From a checkpoint of a small transformer trained on Wikipedia.
Size: 15 layers, vocabulary 8192.
Architecture: LayerNorm before each block, biases, tied embeddings.
Training: a variant of SOAP for these matrices, 907M tokens.
Each number is 128 + 24 x the weight over its row's rms, rounded and kept within 0 to 255. Layers, rows and columns count from 0. Numbers have three digits each. The size before them is the row's rms in percent of the matrix's.

# layer 10 attention value, 256x256, rms 0.137, rows 41-95, columns 128-255
097:087104162123125157166148137134128159097135160148139104127143118115126129118140104167157173072066141113112106123131160118133139146103141109125116134102081161121164110143080139092097089140105131116140169150113171113147124132122135109122081167152098113140147093139167088161119134075104140127182171102131125118149157114143113107157122096154093151181113087099151176151181149098126141160119
095:115166143130178114122121132111168122189131150109125096100144157140102123137102125113129143098116137168135120135129114143150149141093138120187110142147145054119122126133115138156152137152091107070105129122124139156084100081119115125155116118154105121102128137168106158152096133104091148091139158114125114114141183110094137120147134164136177131157125090168128147140149114164099106104131
104:165129146112132145129121147121123163125111104139095091122072147123114144108122106121113090110108069142108128140111109128105109128119156146098095118091123120144111180154125159165129113144127159170150113157127116126176073112134144110109121159138145105137088150134102181088122113090105079130102086127092103092124134140146176139125161102132144134117111149117136148100147156155111130159133
095:112121137102114132159127116096146135172119148109119137107145143136152107092100133145111139133130159135120124099159095105124116177138138146148095091118127110149116152080149114121125121142119163152162089113136130156131119106130110154114141149107162149080167162143129152082116157146126169148138106133099125112107136127128127076141125120120122108108116148134187103081147082095134122108168
093:110127134126111117131113147119110158144136150167145146130154147112151123094110090145107133123086177091136123129135165140087143104155129153115117135130149158157103143134126126102093117150131106143125122144108128132171148143130096175157139152156140138113155120082128162098125176149131121152140178139160130167098157081132172084125122116149156120129134116136132109147092098080101085088107
094:130129167134086089141097101124144150144133124127130142139107102106126134141131130111111128131125130143105077145133131160106102099166132138122164135118094099122081125125145124085157177141161137137128158117157083141136136113117112118143108131145141126151128145120133154095138117097118167141190130111128140072118096136173127143120134157110172106130105168114113129137138141125140168119166
097:107112133125125118131090145143118151120149093098125175184137119112057122110135127105150116155165185091193090071134170128101144124136141159128144105119136176179161158101123089131099145149119120124140102122116151116135138130080118131097131084125110148093152173123132099136154130175141133111088156119183117132135133122133126093101156144150142113138131114153119165121174130117109110152162
091:140113124136096164101115142121119112104144111114096111119181128165095133096159104136110150131125129091134115176154114115134063112129099141137171138139104203111085144130122139110055148145121108110134099129104113139118126133095160112112145145117138128155159119091103137141111114111108150124182116135124197149097141136155070150052090162107125117103112118084146145082112131154149104137116
102:113152136152125094121141160135152137087089135135115131130156109109138146139117141131096090124125090162136118165131110088111082109130150143100136134111140095118153176138141134076180144155140120137131094116140108151098085123167139138146129058126161110161135113142108141124118066187113120134141141087101114102114116164142182135135102140116108143133117155149159152111144104142112199097127
101:134160114120120142137135179142134120103161109113118170127140109129140145150128119150153151170130169140085120104105144170127128115114088122111163140081154118107164146144113122132082101120109143114119167152085120111113127108111147156164118097117135102118118139081155098165110152152090141125104145130118114162151145093130125155115147140139141134123114142104074148141163135104154159150120
092:141150125135109155106105162112117081102109101120174095146143105133140149136131143123114121151095110133150089121151127124127087112132125141136146169079118152175079138143147126112168093127156122168147120130142127133088124133158096122101123140100129122129150113179154125129124129117099139132079155136084101134108153126104134152131084143145111153130132095204131181118168108173099144128123
098:170140119138150106129170108099153113122119114154139157126096121114109119112100122107117095068132105109098157151085099116144143167170166125093152121131163140114126168132128169106104121127158101171137117144142141118127130141134109171123177111089120099120140140130103139095080127128148108172137095122128129087153094135129162133151142087165110131096126117111151126107158114116113148105123
104:107121122104100103175154146123126161107134144149149112134125106088129126178123131098087134132155130085129113124146102153111111119074161168125147141165126158142124133131148155113164113126112114121112152160092102138139074156153144154152076143126131165120119127084140133134103088120127140123156076125094098128108107134110143159113168138146141146106119103124159153145156120142113133145153
104:167193098122117153120164146132106161162124166145127112171102135176110116139099115113105112154130083140109095106151102138102111111108159137161133142135123093136111132143121092102094141089145086116126123103119091115099115117180124111126136103137136109157107136140139128130146087101148113139139163133137160054117140096151151148119137137117104128115140112163133103136134124129098147132125
109:137119117139076158088127111156131115116114156128104144122141120149122128086180120125131109119134193125133113183101122129095131126122153151139120172115098124184125137123122135148099170110135167116117092126134176104079157148104132101115153130142147131152145126140141172124118136147110154133114109154086172134159166122128117145093124137125107089099100147095145144084150090118126112119143
098:172147155137114091128086126124124104115139139142199107100103126148164158161166113084177157157129143150129149113147115177172129133087125182121122089135127123135125130140159120145120089079129152069118103144163178105138165148133121123138105128105121106103133072121171109113072109139138083117071145121129163112129134109127122100083122103152121117138103147145140131121113161098135095125124
088:129144115112182162130118148141121196165141100143109132162076110082140129135171103129125127110095157123087122115094134156182104161109177115142114074123103127160123151096083109130137118152115140141122129145161163130124103152084137137137125152100100151079116157106154177086131154152087093130134143151109160132145072108147162128137145148085125115140161116127143131114117168126111147110112
102:130124105129130142103106124141119128115153145132099148110120158146124162146126100175145150077162153147057134169090163174121131132103131115147128114147128142123143094142129099171104117100145160161119140127159143070119115154098113125129172168144108153119118110095128108110136151133138105080115084107109149112149081171142157118106116078130106138088145172145132125092130137172105156148144
095:146164123176160140099154129132125149129080161138176138109096104124141117138111145113164120114122143141150134132114129143140119117085101140131081122117129162103170121138126128132091136095128152147117151133109159129149144141123148136155124121099124144124161108147153108109145136134132112084138145150094115140127153113112099112106156129155135082112129118124078126118133157162131091109083
108:138137135106120132108085143113096122138113128129154093140162111157123156171098127137124170188114122125140085107108122119082129152123132121171161155159104088106153147129132156127161136075131149114134084106109156159126091124156109134108123137118156117135153138155119127106127140170093108148114141109159095150108157103095120102158134112143145138154127141118100096152128104120087102137105
114:127127141130090155120145160098126102125168123141120160159113167164115126131135120062086141100147147119118109128094103132077106145145105136115181124151111097131142125133119111131124141148115113150133144140108103125099117154152123110125158096121143125098167128118096151143111086110150102162135130102150138100154129137155113152150172102137143137098166160113119098107108073143043158108113
099:074122151085108134141116116142142142125133161131149104140094134130136094125119158124124131140132111129127146117127185118173134176141133124184118084160109106109091136113114089140131151112103127121119125124115130140170163159103126158164134124190113115133130109141140117088119189123080143118103121089119128137131122143123127075169112168122113085154168118158125084096119158093162149119103
099:104116122110125158094085130128120132113124130152157093075132191119130144131148156132083134131139157137161140132161131125121151100139132149143146123120173129110113148153139162104192116088076156157130099106096141151144129115132095087147121117104143154140140129111150138138172161169055134157112122140137131137116102201114129096119155138134162147105127106102139084117079129134161101133154
090:126168131107139165137119080131114150101157117161144099115169080119100105118079146083119135158116100138094122168113159110080083167137120133162106112151104143131146151079118131119144127112145114124100140115081136176155131132128085163108090125182114111104140119167115166103153124095109132142106129139125136129151129183181149127213140114102130141131150120158099139167117137119155171157098
090:115161137121084165137108108148154154101123147134100141136125165168095117162111122152118129133138150094158120147100128129118144156107135135148130100103155141121117160108099150136125125156104152150153121114173161139102125143144133188127129173163188114185183115140126135120089164155106072121128117158129110151095160103143178134128133142121151143158133150096102140149136178176129096097140
097:138117142161130144098133161163118132112129108079122166067108112123120124138137096133155079119113122115090143120102131101118118117136179140184122150166138101115154131137149103120138121141101052128154094110151137117094124068119142149120101146158113122117091110130099122137126130099156156122157093090130133115142127083089109114122166131106130149144105130100104120194100129146101121128132
095:129136119122085151126116124136093118135117123121136137127117151119156129127103113152118081096113115096141133124126143119153176171133183128155118112137133153125132162144137122121131122127134122101141172146155163133133093159108077111123167140117107143137123134078092118123176130186083098135120167119127124147134121122166154143153162118148138112129148099098108072096127177147106144083119
095:093155163125123072192093118103165168130138151127151114152083139071111113124152151121150128123113101118147090085093137141105129170129122099143145108101137142071155166108103163102150126149149131140135117148143119128113135121134148126155073109149149134114132155132086111097155144099155132129153122076151121113116093138106115163153166112138118145126074104135107132120104101109142151113145
101:147066132099131146080159147117155171130126165146127094081114131120141125115118130112123137116056158156111148097148126137115101107155126134129171154130130148123146119156146125141141113135144125083143142083118117125200139140124121154139139100109119150125137144154103113108139105150081128151119113126145110154133093141126119139182120138111159118066163104105107119098125098125126139130146
111:142164115141136099097105114104149128121131135118126114142115135148140128105124134121120174152105146086120134089111098166116179106137113123135135112125070115157160144132114121095155118115165102117141122091118136152131141097148129106158123136110148124114112120066142153117142118133124097183137152136083152152121167113151120107154188123115159080114115190104141138133123145106138099120113
102:126121152099089116134154119123125146135129131132108072190099142118139111121138154145150134126139144123143132119157157133171106113135108128113153119103173108115131130128134109118141096158151113098120149157147147077142130147108130114143121130083127131128137155145111135130103122158116140117106102121099146150091102114153142133123113128104115109129142122117139119142169117141173162161169
109:149114130094133118117099091115106095134106103090113126135102109091118137084120140121099146086121118123154140145137104155092116141155161117096127130111159102101103098163117143101150112137098135130173149083129113120124096124148157134148154115141134140138129113126131126131117116115088096121113188148135089063156135129106176110120121103139156141148161144174096132165128099168113147166149
095:147126151093151130153147168153130077134129094117101145104120121158147132114156181164131157149112073155101166147134146103131113127122112137177131127184127146118125158153136124151154135140121124095094167127166153148107114112141127091149073070128159108098096118136098140142152130099125127132170133128157119146143111123092137115158122167133097127115155128118154114137104141094135093124142
092:102163152171111139141121114106129108121137130138119165142147096120107089116124157094145100205135196113149086128133130106197088118112125112160137119116132130110121129137140158152112100139102115106111090137157161092111140120133123086102138105143129135146149101134141104117145140165135102180073117152122114141133151138143089094147107128119125140123123142155151134120085065149129110188108
096:112157119157120142132121129124129119137115140140116115114185157135123142101106135120154106155158111141149100127107138122155079151136094111093108130129111154172115100119157133107110169141146124138095103115111113116125133129156161141139116176109149102141126111135115098139170131104113148118114145106154102110114131185123114157113116113161150176143148161138123138123110087121130139143165
100:104130137104162155136103116137148094161101072132146129098106177152116125116082121114169174132143122140126138117136096136153133123150114128113146128123140105131077114115154117163125096125128116140103117200108122151104103097120144140100084158135126114166167108098095095152086119129119107134096113111119133133109121123090126119133160118145134121157137118101152159123166080190169132115149
088:114134101121102153143113146143133141132142178138131183136126110128083099142104131137111114133137115112148089097147125093123152148085095111152106144122110098072115134120134107118123142176131111108134151127108129133144137121126117153141137166112139117139099141152116146088115122134097123140142145131181132112120170102108148144125134170148127134124117145117151077118113130150128159157114
095:093148086157094115088131137122110132142078133122101110096120158148113149136164128141133123089094126151155073107099162105138117092111142143112145098138083134141132201132103116161132133118128107099161137153130146182104100125121105119116164103143117103132119158141120169126130106125137126161146110162091140139094144157146151173101099142117137101142132152122096123110139175178137108148146
095:087097148127136106132156122138113120090110127130156130157132091162088066154095091142098114096144127099141130149125140150137141159141122115130136097104160190145109142111122117174155105085104171137117146138108135106135175131126130126143141131122132149155083126145121127147132154101130102143136121158141113108137129124151135102157161114126109109094142112156119153160167134124094081103148
103:141133127142127136111100147139148090133177121058124156152139123147142158159112133141143126107138122138139082079107140154140173104167115119096103106172155144113098106112129140150117151111088108165124165159144117131139182135082123136105116106152103108116130098147096110165121118141119121083092130154122107115115139119088071113118114144134115114085129095097124174078091172149121131157118
091:109143109098136168129109150148130109107125126131107099109147113141132168172157116164119119126117140128149130164091105129186127074141150143155097125107123133139125117165128134116142156131116133137161148156130151135136151168118142133095137126133176118142109131079112079175151148118167123106133125108120090088099115168180126158117128109141127167119132157117178096150101169123141142108079
099:143112106098109154071128121171132104171153090134075116112123118165080103125164106101151082192142097115102127129141116078107167155155102117124134117152127115103094106109129154131150135140129138146142117127100119106088127143105139111102129124134107098121102100114094126079102149113121167132104144156141093119153150128115115123152093139107122139167112144147127140116157149117145107129129
099:121137163128163154095120154147122131146133155159140128117135115159114143120108144118121082136107131146106125168108137125121114123130111082121124093094143087132156120124135113147129161134169128065129116110123089093157144113147140141129128111161152119115137148131076123148161118165154137172134151083139157088125119057126141107172119121110112093158124124141098119136108097186105162114088
103:140130154165091105157126135112131134132137138138156149105090121116139135123156143084139117135138068142123126136125102100154127127116156134137114108180112116128116104157116118117121184162164114102174088142119111165136113142102122144166144122090090139167149077127108162122126127110122114168094116134155137161142123116127124142107136132139141105174090096153117080169172088101117142077143
093:088090158143135128115126141109156142137097144152166147165132122141112094094103145176116147148120154104135101140118127124140094098133117101117135123147129114122111160095152175155125136140100075133163079149114131173111089115131165084114118120103134112146154147132126119109167141116134119127158141104112133133094131096154136115189106148173173184122078129162085135122115132158093139132131
103:091126141099163158180126166134114145103111112112130140122111156157167123138117146192093102099153130131105188135082138131123136147140145153116139143126109098138136155101130128170143142153119098139107128134129134120154119095113146155112133126099104148136166116134170149145135112110123150132120060151112123110098120120131138115107157137130112107118181108132111087150117122120176126088117
096:116138133092121093150165126132135132161126126131156125107140153099085145186130147109108117148113135119118099149129074118118169131121140169117185150117128124165109131126113177074130139165125136079120080136110064142125122105099135133132106164133160119078131064123135087132138151101126161084135112165120134175109154150116120122085133177127127153127124135176112151162167117112151090115150
097:109128103143102101114140131134097123106118137111148136115141099087108079152143150110099154129108104089128103117099083117106159109171153122135164161174149154144122150141110096120123142127130106121160086109113120175107081126144118176169110148113114130124097112122117128106120128164095135181128116134125101138109117127164173090121127111094107100106134119153129106168145126133113146096119
091:081086172126141177121127119108137141119136084114132140135115162132143123113120088181101124119150077108145122157116134113123153130130110095098144123112151131141145107142101111142122145135103116116123142135110156117143166152125142133159110121087133136130136187113118130128133093131127150133091102129105148121110136155169136120089116121164112148116079151114110116072115119155139139139147
099:093095110159159137136124093107152078122112120111091159088108146067115133106110134134165095109117133139119147133086117150136148135089113139156134113167154138137137139145102113114142110175146181150125115135160164168111091100118078099135134143128121141169139127127095158135110150145123127160132137146106127116109159080134119096090146106099152096175145123089126128123142118136110073154152
096:155116121091091157114112156130130159100150111130085135127130140142129131118130155125089121126115119130100106158086084131093113106127125112146145102155130180098137108127121099155160141158122169128123114102134139139158189159137099090138129112187131137160082171137161131166099159162123109134126128123081110128095133139177113143145149144108134148102115157169145134111137147125081130148109
103:153144169136137170105099145109097130120203084145141190114099133124114137143109113113150118134154138149126133131113161129134094123127098098112101125175149128112150108139119153134097093122065152165108152075139137147123158115122120128129135134153110097117130101118115089147128143136136137088124153120140111110172130113091110126155140131147122166080140170156132153102136130124117078136085
099:163105119117145147143100094161113155171147150155091145114111132102115114111140130110144072138140177136112148147114160173140104125149113126132092149121121166081139124118105156168127111088091142111109123116111103124170155139108098119135162138110124118092139143104136123066148105075092096140097095154157123096149104137140120137175106089120141099110154119126086119133113142143158135155127
110:148147172159115124140110123094157115130151148147127131104142128130091134154138130065136122114141132175106137121127124143101131168121150150152135147110098103132096139140125107115125151107145204113161103127158118146118127115152140112110119135171112180195118194162111150103103131108149134117133127152154166148105132149163107132178115119169096131138118147133151170101137118095138142133118
101:164148095120077126136128123118059157155077142157109117141153139123108121137114133142083116097097129142114101152128149123138132166099182154152141104093065124136139113153119162140155103117137154142133138134122124147129125127105118152134138132093170112118126100130130160136133156117142121131157178099131145108143135172150166090196137131151137114126116141103099120144130165171127141154126
# layer 10 attention output (transposed), 256x256, rms 0.107, rows 41-94, columns 128-255
102:130117121083150165143112165155098090089155113137167160110115177144108147120130153134124125133116094081141136121127136159137142172101091143113109113153095123127121144129098090163142128133130180177144105114131144153140136076138091140101116136116095157137108156106122137104130145101144098141153113136108099105134118193104160134110165109079126140150123157145097115123101136138125121165112
087:138137163137164099156126089125103151120105111173178108124131136134136112150109116097187102107093159091119138139095147115117101135136121112118175129183080143107150124112123138117119116149121123116130116088112115156094140109136107136135116180199142165140115107126160108119137164127126147179111143107125120087139127136156138123133143121153136141153134098094113177081139114099134115141104
095:121110109109147130101134119168127123111165139123148116130162091128080140152129176122144116093111132115103133122133118108128148142086103057133135149109168160155117081153164165131103125123107143135113133151174168111131195169086147124127157106133126077137141106132149134126135145193148121094149135108136145123075101113135134125114095122136103142123117138129093067124115131149110128071138
087:116132114128151136130077125129119173134129122144115130179146125147093140121138177144144117164153102135103131139097133114123104135153173132094142121108122143106118090084097122163128078114106113097119125142114101100115146159130106134126118131164111121178122107085131132110189132127136129110120092129129172162136210082112127099125122141096128113126129121128082176117129096142118136133151
094:131133112141082127072129119133157136142116091074160142114113148126143107110136124129100128197127089143132115165126144116118117153142158124161126142120083121116110126116073125136165166102088136088177125113109110120163118127136137122131147092112128125150106135086109100131106170151092158101128115111141138141174152176184162160127088158096094128123137151132125140146147136142116129141125
097:137137127093124132135170126119152127134119128107094097105173133150129147182147132156115153079170144130146162128146121178112140146091137153146131116113193099137113121108158116083088127150090118077139132105137115121124107147153116127188119079099139117150142144141104135137203139152159133147143101128157144158127118094131142109149109130162115146119110085128101145108106106136140131117146
094:084142125107073169105127130112133129130134102104094171143126136143135112115102091150107163115135137100114180123099121130159098138148137104130081107112134144117102095107063114128146119090150123095087108127117140135196117129123144128151083129118094108127138125131110124160126136116146122086186125123120112113134137142128091147122094106092157159104123118107079089148143121159117124135129
089:072115152147126122149121172162105141124147141131113094124103130142132108098130116157143146142092091121125133132135126103131148145117133193103157125113160109154071145103160090164141154113124124167117169130092175144114078163149161118120144100089152134113144134136135115093137101123124080121151135091146124125128132152140143145120112165125126116104146132128129111164133149188115142119170
100:099149143164143125138119101123115123130121103137082130169108109112127163144072116146123137116127126112122138133121124120161138113083125130135147120150146088114098113164085128108128108099108124081156153136087146072103141132128108169134133094117117116163142112135128133137189127095122084098094125148103163129074136124133113142088160142158122118113115142130144143127142152128119103078142
099:083132115126117129151144191106132098114109155074138119117132145106152151061111146099091111059137133124121128119147155119119103110126127137126110116155119127118150150130059074091148135141121115150151148114117156149147115110175132133110125127111120165080173123113171130108068143147079151154135126091131099106131158131116098096089170122110097141144129139125143081076117165160149104145135
086:159116064110133125133132127114151145100114116139077126136136078133126144144085123089138129153182124090107141163133082161208158100148120163130137118116157138108114129127098113131116116089063084094158146122119149084129133120158117162096138135190141074143140121136147116112156127094138097099112154113123141110123091118125116144105133125130120115142124159113100132135106124107110120129155
093:100151135113114101126102112103109112114121167151080099158160111142135146127163099113110102142154130122104138136111124107085122146127124108111163164103097115173152141110089146073152120152117136116133153096171064083131161158147125110091132141131166130130106078154152083128175155117167100084126114139099169134111098081133173130108148149109123106133152130146121130153110154104099127153149
099:152075100118127156114133117130112102100121154142110135112109086102098138129158119121109163099139122138116160111120151079120140129135102150119113153118163129148137157154186120138152098132137133115166114086131159127144140151162133115137133110106121113100166161147119108133182093178118164107149164118127106144067112139137102116153136120095106117109149125142089103097126136110121177093178
101:118127144155079085137163088125145125122084112143064148146182086125161134127115111154146135155130079106126146152116133154136117134122133150083113130142135138097111067131080114107088114139126086098152158138112096099136159132136127139191083096127144145115121138171142185097166128126169148147128130111157108101091150089139086138183169124116136121102166142139128134095165147152145134128154
107:120166109146147137150128195116134145090139097130117122108168128136125119131122147127160119110123117142119125104146115137113164120137127148127137097123163163171104102084109134131127156134169124139117163125136149120137141146138133153170168133149123110123139144087149091100115112122147105134133179144111153108112134128138126087105084155177148136137128104130138098156148128193087135119137
096:094118101118135144136158137098127170156114114111130110120136113110148125100056110120139135179105101153112118156118122136169169131148096130092133116141061152148138128152171116139086112122138139157111107119087152092101135105083123155130097148144156127070122146139168101143149162127115126137097118121134092128096117154122136118078146120113096108117165113107124153144157101137123099140084
082:125057115128099093087130101157131097123128147127126156152137154147070125116133163160082139110130123144088129119128122096126148129106150109159113156145108141109098148189085138140163135091124167096127122130104126155128142155115131082110165185160144099138105164162107104172131149117165135134119142149140110142151121173104127130079119113100146136132105124126113158115171120119107124140129
106:150121122104133154133135174145148067134133102103141079121152129104130099115140121117117128112133107160156132096142106138120122129140092077135105138141125128157107148120086161139143103144160138109111129165169106135124128140124142146126151124165165092062123134159112098148145105120172113135117112134109127164130144103101107147127068109155127116119080110128145104122112108170168140164161
092:141111152146118104157188144096149124130158120139113132122158154083143117112108151140144133144095095110151123140096166127096119138155120108145145127154128104146151146147121092170185164129130146147133088156151135120118155115119115123083144131151180132142112121163134119129071134137112149150114165140100141091162106156145097120136145090150089138155124088081155161139042142092105138151098
108:122098138126120157110132102105116158156121120118130129131139132146183113115104089111133108162130154068155082090167116135121145080160104105121121098112134135141117160136086128114104091114115109142121143139093178083131133125114127152094132151115148103151125113134174131124108156097131144102109096100137089116132156132171104131151123170136170145132123163137115132133119154074159155122106
111:154107122085119146079123156132118078138128215105109130092127127133124084110140123159189172119174149128165160107140107132075091075121120125154125114133157116166163144130097161079114097168160117063097147076154145125141097161140136142135114134116126109158121158149127128116112128141144140116126112106142140123130077124134131107126151102140146100113131115131125132086150209151164160164133
094:203116089153132125131141123151129124153098153156116152079143101163111130119191103120093093091138146165134123146134146137161112115121132093144159117159116108118137113156146100151172109130188129141101115112122106143116126133065084131087124175138136155100126150096140124142149138124140127147109157145127105136129120136127099166117167101142122129141118080101106141072127073098129119120133
099:121102086103106124111147100119142143137153133107126124146138107126083158129098148120147104132131130146156151116153144146115091134147142123144119105103086102173123163130178098143134095110156107113139089107134162127132129160094139102124111120143131131151120151091129137104119138134096147161085146100124089137108157158138138127134084123093116154115102143165125114136136111153096135109118
089:146087105132122139131153081148134107135110121126147182128121157144134143184169133100119117118133144124120142117148143160144136083123124143137131097110147112157154140127130097136111082122092127145118113127133110123091131104119130091114113114133195147118117113084109120151150145161177145081117125137138053112112149131149136143132135114136090090154120133112161138126112116116110062119153
086:119107152174172121099132110155114121105125145126133110120146086133170113144145127109138138170079154146128162152117125119081139108158172152114122126123123171171133136142119123105173146126123127111133097123166128102130145156103138108129105148160064093156138107119085096139159156088140109125141138074108147114117083138168183155141139123145092131136125139141086111109139088164101126184102
092:159151159158157141143121106185141136105116138151127089093088154092136138147141137115137132116141124133121087148149121110105152103137060072132141150108117172074122177132116134136100154120132116152119151123135101158129171103085123134130088129113146155108144063118093153151152118101154106126173110110116122138143137118135168139094111118150146121131119101120156119144173147168129111163115
089:172101107133144126094141150151134119088157123114092145174106116143121156145125110142123157116129154145129126111099119096134167107134155086140126135129094103153123195155126139100146154129150161094150075098109111135119141169108152101095131135147133125119093154129152098099120123108165107122086157122122092123152112137109141104110123128107147155159119131138150074129157144126109147150128
090:124173110072119182112185130182089136150129132108139123106167127161167099140110123114136114119145119102099141141132131126132153139122137149191104134138133102166142126113146123150111149140093177113137154158116136135143183122112153142137125156092122105167163178090104108158109135139117127154137129148115136110091128127125136102142162135144130195163091141135141110137142081096125139119155
100:131096147127100102132122111144137178151116142117127135135113148165105149091130153118142129114169121124150151133117130142139117120142128107147108101098089110138124083094199113158148111152146123112158160136081117102112119152138162126113168167126100102089107173130146137123106103150115159111094144111128140133143118148093143132093101110150115124113100126136153124105128128104112165153126
106:084089129124111140137143118111140150114120148103112107120141107116150120125134151066147150141124109156151099095121179135086148167095154135100118123122149150104143089143109152092103112146151069115139151118138101128122143122112116129132094107121138089188107144158144111095102130142130161130104137134146066124130161146136106170154167118156164113105147124138110119109135102115115132117095
099:131124126137173071158139136086141103131130114139140143137130140134146118125109141169125134098123148150140151151106116081136131131111112166108111128161137118127136113138165078157122125122153138108130147149126122124127099131126132128140175093091126100113177120113126160135106173104066112151101149101107122080106124150097103120122151129099151136140105151143104092076146129163159125085074
100:157125112128107119089121131124070123125141128124134165127115112125119113161107125154179103147122133101123147120106105172111095134149088113135144143118092143149157144145136128094145102093076123156129145146112189139157155098115164157096197144091142155141099104156130128119127146133123119140155100119121114159168129115159126111107149147158115138138073115126136088139134139120102136123143
093:130096122136119120191111136212136135157137177119089083132101149125082160148109102092136101150100072160122077125118119159162100116137164154164150124137102146113131108159117114114086110119118100137129109126108105146155109131112119114111115143129120130136126132089140164109199136116098148140135134144124110152130171175100148108150126112100093087147166154131149105100130122108192110100122
088:141167089141115118130132098090143138155151118111108096152157143123111106113144077116163161200131124109127149128143150109124129119129123155166159143142129124110132146135131083114122137133157126173135118103089150138159117115122121140151127156148116079120152123129157131177154131152082104129116128156148132161128154133070121180099131118126180124161142135158134101146136124175117125107079
095:119144119114144163153101130115110139136131120141136115134102153122149075182139097122181124190132113099127145138131152144132125106090121090129104098122132119147118096143179109125158103110114140135116124145118176137083132102147152120140152136104121175103162102097113103111116120131119099117159151168148131149124119106156126119156130166164097128107119105167172124084064120138166114128126
100:147147126102160143117121111171099116175152165098156101107139110082087113145167124113133114115078133124173102129154150111180114164149088091113174149159116127098149106165138136114142096138113119116086132115132111112110157096185137122120164130174134152110162118099154110129095136160145157093138104128109128133099160083108173115114113135129084153147091145131118135114130111125120118143107
088:121108112131145063109130112094124112116143107133111135108150144130148084101108087144158128154101148114138122121110157120138140110130154080140120110120147146141117095174213182125157162156143122121112168115101155131113124148189137122089102134135098128132138132134146144134124139166116122146127132110124139085099096154147122121144130103114125134149093170124144106142124111132129106113148
089:139072125106134103118162149171164173087121090102153120149151127134147164141113134113128136119113055105148127096167095144114139151128128161117111126086157144124140095155174184110169151145101128130111141116156161128139130153086109109172138123145111109111202124110112134108238104127171137105102107107135110151115149145100160129133139145103090148133170097110135114129155143130098139128109
093:137153105108160155144126126091129159110087141124101155113166144109162152104139135138107138143140133124108116090163154110133130127107133145110146153171167130164154114038073106135136143155093134111167116116157125142186152116112121125135113110090108106106098117134109118123115122163160121108110089146161132166101133143124117164143123129063134125134134124118130125170119144125139123174130
102:107114156128151133115144141171098116156156131120127149141092130145120108126105084144097123157122118145107149136191097171168072124162135117123150135124103166106183139119182126148146168132116134131118129121149144116133084159105171122103089134141145156090145124128123143161130103085129135163144125109167140102134142087093158156090128102078116175117124169108134169127102145146161102155090
089:105118135146135095120153122152084119117142160118127130135153145119115140106127117105128133184138071156076174093159127142114130148121093101129141138124160127105120179136159137121131099079086126137110112128145105144069112124076131148102098123120110140145176169103087152131178144090121129139103140133113143157090146099124145118125121136078111142095131112147147146105134118158093125132137
095:123155147131127118095097145155086141083138164119163120117101140133134140128145081134136109092171096149120092138172118140136132087131114102119172073107095149128120103107143133149112127111123129164100171088130134130132147118117152101117137110133114173137106086183142140085135126107145107137176147118143126131115131061156136140111098159132133162133173128161117112182123120157122124120124
096:119095138147150111120164126131149095164114147121099147148126132105136096123128106147139082125175138159192092133088121157135112133095142097095131123139115106066145130164169120150121115150116120119094138141111103116138161118130096141111116111133143120139110107111135190145129132099124156139165119117144146113143081133101112127113127136164140080067127165085171123124168119123153102117100
104:130126109110145108144160140119133114149109167168145122118127133133147121139137128149099131143115119160126113117103132088114155150134158115090167123115140113083118153093181127171115146151163143110105145130098155162118152132138136134121089129117132161125117140175145116128145115115138121134122113135128134150128119084131161121130150132171117177163128118152118127126151127107095129111109
091:119144095154182115108100097085090126133119176124132124098132136132142114144082119131151123128119137095156099131154123146077114104120081129141116103137121118142099123151149102131152088136138154158107107133118165107120173135108109136115123131144098097168113109099153122108146129137131125116145112115135164128149108173144139127121104093113100101134160151119153098110118123091153115109128
099:130089116114168134136141159161151087159117162163147073138099142154105130082114155119118162094114186144141087127106121111148093133146139152132144134126080140118078142158144116139141117064145138093177133111137094098145163160126115126115154152159134120110102129094132124094118129136135108136122143096127105132134142116101103116138177136105094152123122110109111138132139147120141117130104
096:150154089112102181120106121117083143104103117170141115111156097128147143170142118111166111099114154136111136097098158067138126163157163146094121144147146152143087104115111087109148120124132108189140131101110141107122145157170123105139164126123082138144124129133119107104156114118154178158158102155144135159123147109187128138125134130104156160153167095132119126156121143139129108149132
095:138105135117150173135128076134129124106102118112144104110091098117161164135101129124127159068143149146141109152182119098133159156125157167122099141120157114122107112142130139103143162126142132141172098098128112112158145153152130154088096131110090143158132093121163140144154093124190131061092089111131152107124131116131137141133136130123145138130137124143113125106163119145098143126171
084:106152116081112104114142113130125095110128126118130130116129177098099110155132132096140161132116131159156119158165101121105114142100164153124083149138134160118095111100184161159149148096131162140108139168140144143129092156133113146106110099070134095117118109128133122110161116142115101144149143115142145104086139128144144093141097148108142141148103107168125117117158132125120153091140
097:128126158105137147099123125147138137123131153112151135151105112112139110125160165109165105150128097097134138140125120065128120125109171124120169155103118120164130133125087163100141115110157119117145074143153122142148122099118155163145150128161108109141126088097156143149095148103117137114145126144138139103157091184140157124125152120148115129173145137157102117180153105166128135138100
092:147101148092098140116123132117171127123136155109110172105117118162106108122120114100143124159148134151127094058161099141141162132134099137108133105102111101147116133134102141165131087130112116133146139113140152142107127153134142117089140118152084072149136160081124169121162130130156130127136131124189150173099116100103132143133131116081134097153144127136091118156128117117131135102134
097:134115136100071154111121133152152087137188118098115154100111149117151095099126108133176146156130106137111138125142133148090081108132096092108152104134102125120166150110090131127115072137098137139131131168131114152097147122139163099121101097131170154093114100151091129128087113134095105133118145138121149145127142135126128144127138139142138155129101156122116146132099116149146118178162
096:178099117152147096148172122143127098121122146102108142131142126205127116103130159113137144094160107152144169131111126122084098147160109111185117093133143126190176119119174113150122137131139130120120142088098114127148100140131139109123177163094139108081131139158127145174094107189094136106102144152094118132159126144094100129115141109144129134147098146122127128149134137151134119133134
108:096164141088142135128102113162138159118158098128126074128142097131144155112102137165123070118143120075108115159158114107154156103174119119127156091129110122108127066084119137143125131164096143127107137130152134122103135110070061167128140129137161084154124123151166141112162107141140107168127108129124152114085084097145105128131132141168092141149091119172130127116143079134108132122140